From a checkpoint of a small transformer trained on Wikipedia: rotary positions.
Each number is 128 + 32 x the weight over its row's rms, rounded and kept within 0 to 255. Layers, rows and columns count from 0. Numbers have three digits each. The size before them is the row's rms in percent of the matrix's.

# layer 2 attention query, 96x96, rms 0.128, rows 0-95, columns 48-95
152:093167121152112152130095103095094128101078165116130134124118071034084161158144119138094114166124175138108100197108152143110092143090192131159073
125:159121152120161144109131133192112061208099086131170133090181106134115152102136116155144144188138163125180132128086105114150121178171086117158120
120:129134117105148099133170137194051152160167180159166083151161086151090186169128114062120166144122169144171108140065068149149127148124130062156104
088:113139169119150115117144144137061162153089137124156184099134109174058182133169065152136120151162146149164146125135147106159138210129107110169091
128:104150143154072118164161140142120146123142171161135155135129142098102170167162058078136162134101189173159103133066133130165058168171167079175070
078:140175084203187109120126140109132098140156177138078111169150171122154070102115118122137144113103107113103191215109124120124111077141121112096147
086:115128118154117097122077150104112078143182131166113175223113193131152144147112127109108126145144081148080204168147136098119096115069132090093120
072:119194095217145100121101092142140133117126108154122139135162136168156094148143156183136111107109060106103110190037149120089125107163146154097133
076:091125155110118136121159110101150148103104118086157117087094129192096135154161101157156121128134036123146067098168156103116183188124111166139118
092:147115150076104163135118152151085126179133073139177101104125156128150159039145137155148044161101127160197088092158116181126156196116104137149124
089:108140173123112169111157165130123173060046101083138144120108095123084152123164106107078124138158143101141083131117130138108169178153110140172100
074:124089152065116130157163155171109129075099155116111162142063108117067155162145048126136130127152111111177134080195148117156176149148127155160112
105:147156113189056089120155159135134079112127115175127143127139100094130087148100143170185170113108190141096175123091127103153086082165161073093088
078:091132129109155106144129143140078155154161150159190115131141082136065119155129117190160144175146125137171130151079115089205147167166115101155127
089:107122136137205150176161104164181172134130165099066145142091181104127166149174070076079118110106101128158086107162181163112112138101174180117134
082:146142110155112120156172095138086107170159127088106082152140095154091176148088154081130160102127093101138094099132134108082105089087147123096167
118:171124170111156109106127122204084081171112105146137081149171118192090153113113135126139109214151101076169102140090089126142159141084119077127109
121:164128119145106138115066122106120137105136166025029166102107142092151102156142119164105106136127077114085189115151131082091129103126151149107088
117:151137061145164132160075059103137127084100128086092135122116167110192095096120202151148120092103182179092131130151142136125130094137096131126193
101:175116165112077106098156135172098099133198124137157089078123128114117151122102112125115126186151135108127133147192053125182099167169060137173081
111:152116082165113100129128103129171135095174155122096127133087168115156110155087107105127143090090078104107145156158112124117096050096183095092129
116:138115117108138157123086157052159155108090145111099169083067108106138065081116127176132131081138098102095186115150154116102113148107116159129167
074:139102122141111115157147111185192155125165126109109168153119182125152136133077127104134134106127111122114121130129119183124127034114105084119180
071:139159112139153083026158042064134148134097151087094150087109089128131047107094137081135146096116139121094148185125175124163106120134143151138162
086:138137089147111132070072143074082166136138109179147114121157123140151078094085169135114123136157121166063161151114105159140087149115074113142140
098:144137076155139100160161136219208115142155149133115097185174115094150125151142095072140157117086154117155084171111136110205116078145152126091116
094:123121133122110156055106121048080174167156121140113085112166096188109125083121174119101150132142122179101133125151100118133156198131093145143159
091:122101113071163150109134175133156157126068140108118164091125090090059119133136095156060107094170109131163100136118154098164154182146107110185147
093:086102173123120125147104127120065115128082140159129203115113125144140111102165101168092099168105107134144143042137136170115110166072117094169080
078:093090140107110152048088103081122105123097110096199161126082159065158104118115089150126132160146103115103130137130084128148103112110088121156144
096:100135126193133104188142109110136161055098188160146111123146156165125067119134090178132123153137115157106118119116100138136120143151162181129143
114:089076139085161181125075069139167169127108131119125148114049106069119161128191082050077077162128108087167127110170160132097141164110127125162130
148:138100151139052109109167112115135151081108154124110138109153154125177074143071130094148119097088156165114129128108089145093100089150148104089137
148:123116071125088139192115130098155094122105155118086123097144156123183093092084171078120089123136146119104148148158098146099122121114177121199097
091:151155130106111161125116098157074111128150084091113092093150119116069149128088055175158095163145139108186103056063142104112146135204135086169115
077:164151138147092112063137129157166065092102131188093157120075150129083127122120122113149113162124154099124088148080126134169166110101087092111093
182:114129116121068116152096120054136141107095133086107163108090163082183071096103139143129105100138082165091140149137094143102070108109191150094172
083:078073176098176147072118142125154106159097095198147130093065133095095086132173123182089107130132122137166143084124166090118104158113142164172082
100:142112157140101086041133123080142115123169122188083118141087108140106148148136123107110169124178106128072171132167109138092118111128113134135118
098:127102143146203158105123105159144146159133122143140092155151087145126181113181159145067103161107092126169098108141161104143158191124092135176121
075:148165086142147124158102119172135117146186204120134067137150101165172128130139113106117110173122085150124153164072133119141164131126139126095149
073:045127129109167150160098128161152160116111080090106130142122144139073179198164086165116159097153117112176130122111152096113124169120112158161135
094:084109140101156151190127109139122148141081160084161189113111108100129078107157117094120086119103077140194139129110151108138134181060139127164135
079:110080175078154142099172192143106120127161122112182184160102166054122090152167124126145138151085147132195149127103146115174155131107111114171097
102:136145121135120117177129117177111072164173152118081114181163163122136163136081115078193185124101209132117165154115116134128084090165172052094105
084:130158130168126067154129149172127087088171097132106095189126122154130167148101170162107224110099142125052105109140086150195129072175140145122124
087:151096162092163169086153139059129181104089200154170162025072145104133098134133083131144075122147115119149102109150127139089160187084150130133122
073:169094144093069118087141116113133110130150209202086079088133176098173090117110131108160105148089143114169106092135152133131083155072111088114080
137:128146091120112146139132080180084125174149108119153108097143105177075170095105123123118145174087138071144107198092103161138199154150080105126131
164:107154121147184151106103172155067131178162091133144067161155087183085161100185159124117128131163133123153119099104184115122138187127092179116141
109:122137154122140162091130125171155087167130117216160156146125108121070173159145095134127141166113176148172108159096117111145172155127116115176058
103:059132122141138145182056175135095127134137157118120161143150115148129093149117146103155087117160156159168150136110183114089078132151184142082186
110:112065143110172152124118089144107133128099091156130119102098064142121177102145126064058135158107121112167111075100135091133165182130070106201078
084:175177165124163097123141138137178111092155158170163177098113145083084132204131094157202139135166157112106174140142116130174120108140210105082053
087:153092189127149147042122084140121172095099118150158143094073134156107171105128124104103135151131108139134093085203134150102166165138082136145097
076:095137141134172059135147138215144120121124137159134139168073142065150084171129110145158172146107147129097134177145159118125089069141156129128114
086:104168096165120101033130129108173100103172097137112131166130126147155109131091123125136161088162145079064134194150122176117093082136137147111113
080:089124179132149128128148150125151185098132102092110096126154060155090169142126103171075153079116123089140121109150096134109097122132118190161161
071:119175061135090120100123162117160084171143155085075130149152144123172065053116130165121082152146124144122159161066133159160140149099108199099153
086:187158112094129108181138178082163100117092142102104148159131165112134069129124158179125128068129111159101161127146137126146130080103168099080158
080:094081122084155151190151096151095117163196144133122148131098161123105129165145139101136131155090100112175142139161107175123111171106125129163132
090:119132155080109142163069146159154166124101074100085107122095109083153136116187096094100091119135067135177108122170218092085122125183089174113174
099:114113146136167130123121096123107087109136122165214097082154102158160160140083204168166127177121170165107087191102157134172156139121173121151118
105:109159106083142147159132126072149166133079147104119173105081120114118080137143101132132055098150109146182105156126154129086147173113156185131190
103:135145100124155135167130114120157157151138155134157113160121137140086181082106237125118108081144195129144194110115107081165126150154064148167158
159:124124119153087144096149100068150155093174160108105128088138184079193068114103119126126155079100098137083135109125149155064070070145153161079152
109:134108133122101103075102149170102138151156097080162158135100132188100117174177156118155134188187086152156080082145131157151102180138115151116135
100:146092194087186115104080162104063148169097097089131111054133143101155099112145126102068131166098142176123126135122077103096158159114069152138119
122:140131172145151109109106159188161106179149115133070100098169115203069148151138109110171139147136118123120185104113105109138135133155088113155061
090:107190084168090082099146107127170101184197110139146122125166114157183135135119169158147134108080132159105160149084102108138112065160104115109132
076:129175062147099093084149076097170117179195109139114068099164180117162128148115142123149114106095110175103151148071119134107102080134125088101098
082:114178080189136111090145076171156151190188136140128091159188153179136143102123166149146118119111075133093157141131114087068133054193146108089131
096:139119108099149173142104124117092119123065109083125157071129089112126136118145084121088075132123124147168171111158107149109131152088107122120149
097:092145116119144161140137165098177161190100135109147088074100155134131098178174087068155129182116131106185153102129150125117114180161106123139077
098:122120147127163175124113124124157188092079093122167142052106104132158087128130126181079071128129124168123121117144118144085184166122110155137158
087:109084167080158136166128123132095085092115092074086158129093103132081163136156073086129152135130108048202121129176140152106171177128116121171113
088:160111127076103150118126173171086119152149156110183187095099170085100147114086135167142119151150155107097099127092098129106099151062127054130110
093:121134136104161092144174142136112091194190087064128091152148151119087205187171131107150164150127140103191093149095150097126144158133081117161122
090:132117125170161139170116108147112165126122104176125098090127107125084111131171060150096140139110111177117129132160139160100105162139147157093100
093:124092139139103166116138144143066121064075166135157199078113140102126104143096127144136110108124095093089150146192068176103111126103149144128116
118:110102067109155133145118156112150113159066155176173120153105038085140172108134170121095065113170113132155099125149113075176168118109109113140161
118:101091127124150147137133134168127093137117148210145155123182093156120177081105169104145122105150175132142131119127089067129158109134127099166087
094:168137112153117147133115129111139136121143121126218079149091133116189090112106116153067128116063160154081099151099145127101120090098171107078107
107:120106135134093061131163111117133130177119085142127042128113074131154112123115151100122091096126149073110124106145065145165154115090110052142132
119:126140056189129111116111069116147151147192149122146114131154113123136088111084175171117144093097119160065103136105141147126123072133154163061141
083:142099130055185142174079101136149105110074157133147132093082051157081124128101072105127123168166151161146126155138148163111162139133133139174144
081:111140095150113087146142082124127114109182147195114079219124160151117161115153159116190169124131149142092167119146103119165114108152125055127098
089:152098131116138132119087172112067122133116117113166183128080082121161102054096157144070141107137096159083142125084124151102127120129195171123113
075:074124052158103139117141092106178162149156075099154063140141151156147125072090185150124161085134113105100136123121147120098130093168141156111146
086:144127143155067113130143157132115106132165150148151079206162156138150156150149160114147184159111111155157093148092106110166102106143111146135142
098:081138098130117157119096113054137121106092096078143150068142098125124173118125122093098140092118139049138144148157152105107113134123096126124148
103:109110139080158168096081106068118155139136133096124119102136092119133095069147098148138089126111077106171116129151206119101123189107097122178127
089:119101164085172159168116205131182171138070172150133171055086150105172077106121156156110057129081149166116134085142119163107183162070158093150121
071:156121121135087136080169108062161195172108162190207131127102103114119101090143173162147096131105112146065098110154116128191131109150107100142138
079:101113118119103086046149105082140148103137173079139092137146152217145071120121071149111134201155133096140132158133119136099161150101160116156113
102:114092130184120140118129080168205142114091120160150105105083108116156104089144146112088115101073109113103093124120153146171083087117138147151163
# layer 2 attention key, 32x96, rms 0.114, rows 0-31, columns 48-95
106:172094115100105160112131098161092154118157212133103175121116138174197109108113122155117119109148130079143213113098116169105139112102160115137162
125:118118109114101132123171088091153142052142131136124109125112194143137115170120194128146152103115121072080090164048115079118058119178074153107127
112:140098062151125135123122101134156183091115148153161077128140167199183188082140152129068131139077160166075113117107168145153109148137104173144149
094:109104170167105103163164162135128160141143118146112064160201093195194154082126054100079160119096119149131133077121108136158122113098126112158139
054:136078145181107128066136141096125135120135144137163016144110039124183201104148146096147158114092114124101145124087156108104099100134104082194116
137:125139126074168167115112110128105121100133198119166176118107167150044078171106145140133091131197084091128177156127110153069162120129178155085108
080:135180135133077181095108156117108106093089159157157103128124123065117126128121142109147140055123152115106138126087128144104181090125159146076107
081:105183102130137117127104083116088127179100116136138147111140146119070047125091120144105109137153071085134142181127128112112123104149194194106149
089:156095128176132083102163130106145168182125135116065078173192072124157121098107109111113122166096109138108146118122122096164068095118069109195124
091:117117145126106120172102154066140138178119024112117118082141087079132167108159116111130117134092129103132151150168154117127147182153158091158148
090:092090170095169132138137112114149139114125144138114147090161143085129110119217080117110116133123086132170126114095220123131129160090083130179163
131:121093149140186124132140146180136106138169075105128094132131081154107196122171118099094138187137162127173106117168137164133113185125123110200101
082:111118143117137146119129165132101123093049125181100167105111098182084162124104093150175136116178136104090099135161075120084082100083098121137085
101:146137102100149187126190136139115136090114127108151123155121128173090133144075121129118111130191098111193108142094088088115143144094113164155111
100:142119078124155042153141098154164116120229130096144126094130170108132129168163143137116161101120180135128128097121150148160122140181151134085136
108:100118108179141068091170137110065162139085124098097144130081111130102134143100141213172131163093141138078085099200061159091077116126108141131097
145:131150108124105169102146164104130103138127089108118178154069071070059111165146144130140133159174095049129078137153146138105142157123098095126064
141:147128098129108127153158089120143182079121176136138108105141190193146074102098165120144105132125129104042087102114093146103094144114113161107192
112:163140150060127154130139159108126126081163133104104200079107119084053088160128133167120087101191113088115106128141089104075148118113138143087110
068:117098138160099098142097164118152120146107119124097059108153132127212178073110097118120173102122204191135157116065098138134107110117158119109141
094:135162125063150138146119136135118135131117157138178165072119160117058044150124143183153063110162131100117140111128123129092132091145167178076135
074:110160131145135126159143102177085106177131124073120127173140177130160080113087109121145149130114118130125118154161071162133140083111126070118140
078:156150095082136141150144105122122126114156149144154154149116113117068069126122174175128065119150138088172125178128135148121074115202136201088145
080:104173145117222100174133154194115116160122114088083128171137142112168083120072120110095155132153132157102188166152064133125167084104155079095107
079:093183113157066159111108132149118116142119128138088117123132133149175116115088105132140142072104113160059164185111105139145091055116147121059098
070:160111109075144142148153162159117137073160140124156098104090186117096097203089147187127110137139123104143160125095158124114136064132164156138107
066:100175133178083190122075111061151106136103083174087109089155125144184146077119142112139182142085151157032171158113135109093102095140158108145113
089:132086113148162120091147108151158115154192157148100097150110130107151133156147100098126172119093149156171100102089185101197102121145058081197134
115:096064143123151172108085141088098212114064144192153123045137119127104133035143137132128110148160108097129119082115113144093119197076122124155130
118:123133186089151174096104135141114123154103122140193147090103105092073104173181129124128093143099096094173100150149189124165177139100101144196152
106:118108101141074112104147116160134125117153181173070162117130152131124108098083018083131093195114109138114122170123126128157106134106137086098139
101:158122064119160108162145164122142117152187138100202140134135165094143122156163168123158150083074130114093168113099223146134125105165178155116181
# layer 2 attention value, 32x96, rms 0.0874, rows 0, columns 48-95
089:175124117112169080122206147148127125111098163090128093122093131141153124184111103107116108126161132149139097121144138141118085117051122165145142
# layer 2 attention output (transposed), 96x96, rms 0.104, rows 0,32,64, columns 48-95
094:163111196139133140146157172148095153169094114137148128171136126100188104122123115185133176078202097094100131111153084087090139111104117104179174
105:162142169096118126181158135128118122171146141136129114197112174123165066139192116178124117095165103088107174155151151092058114111091139111131174
104:160125168094115195076134132076192166142129050141136150143163140103132091069173112185157142129160140128076103145079165089143147106146093115153197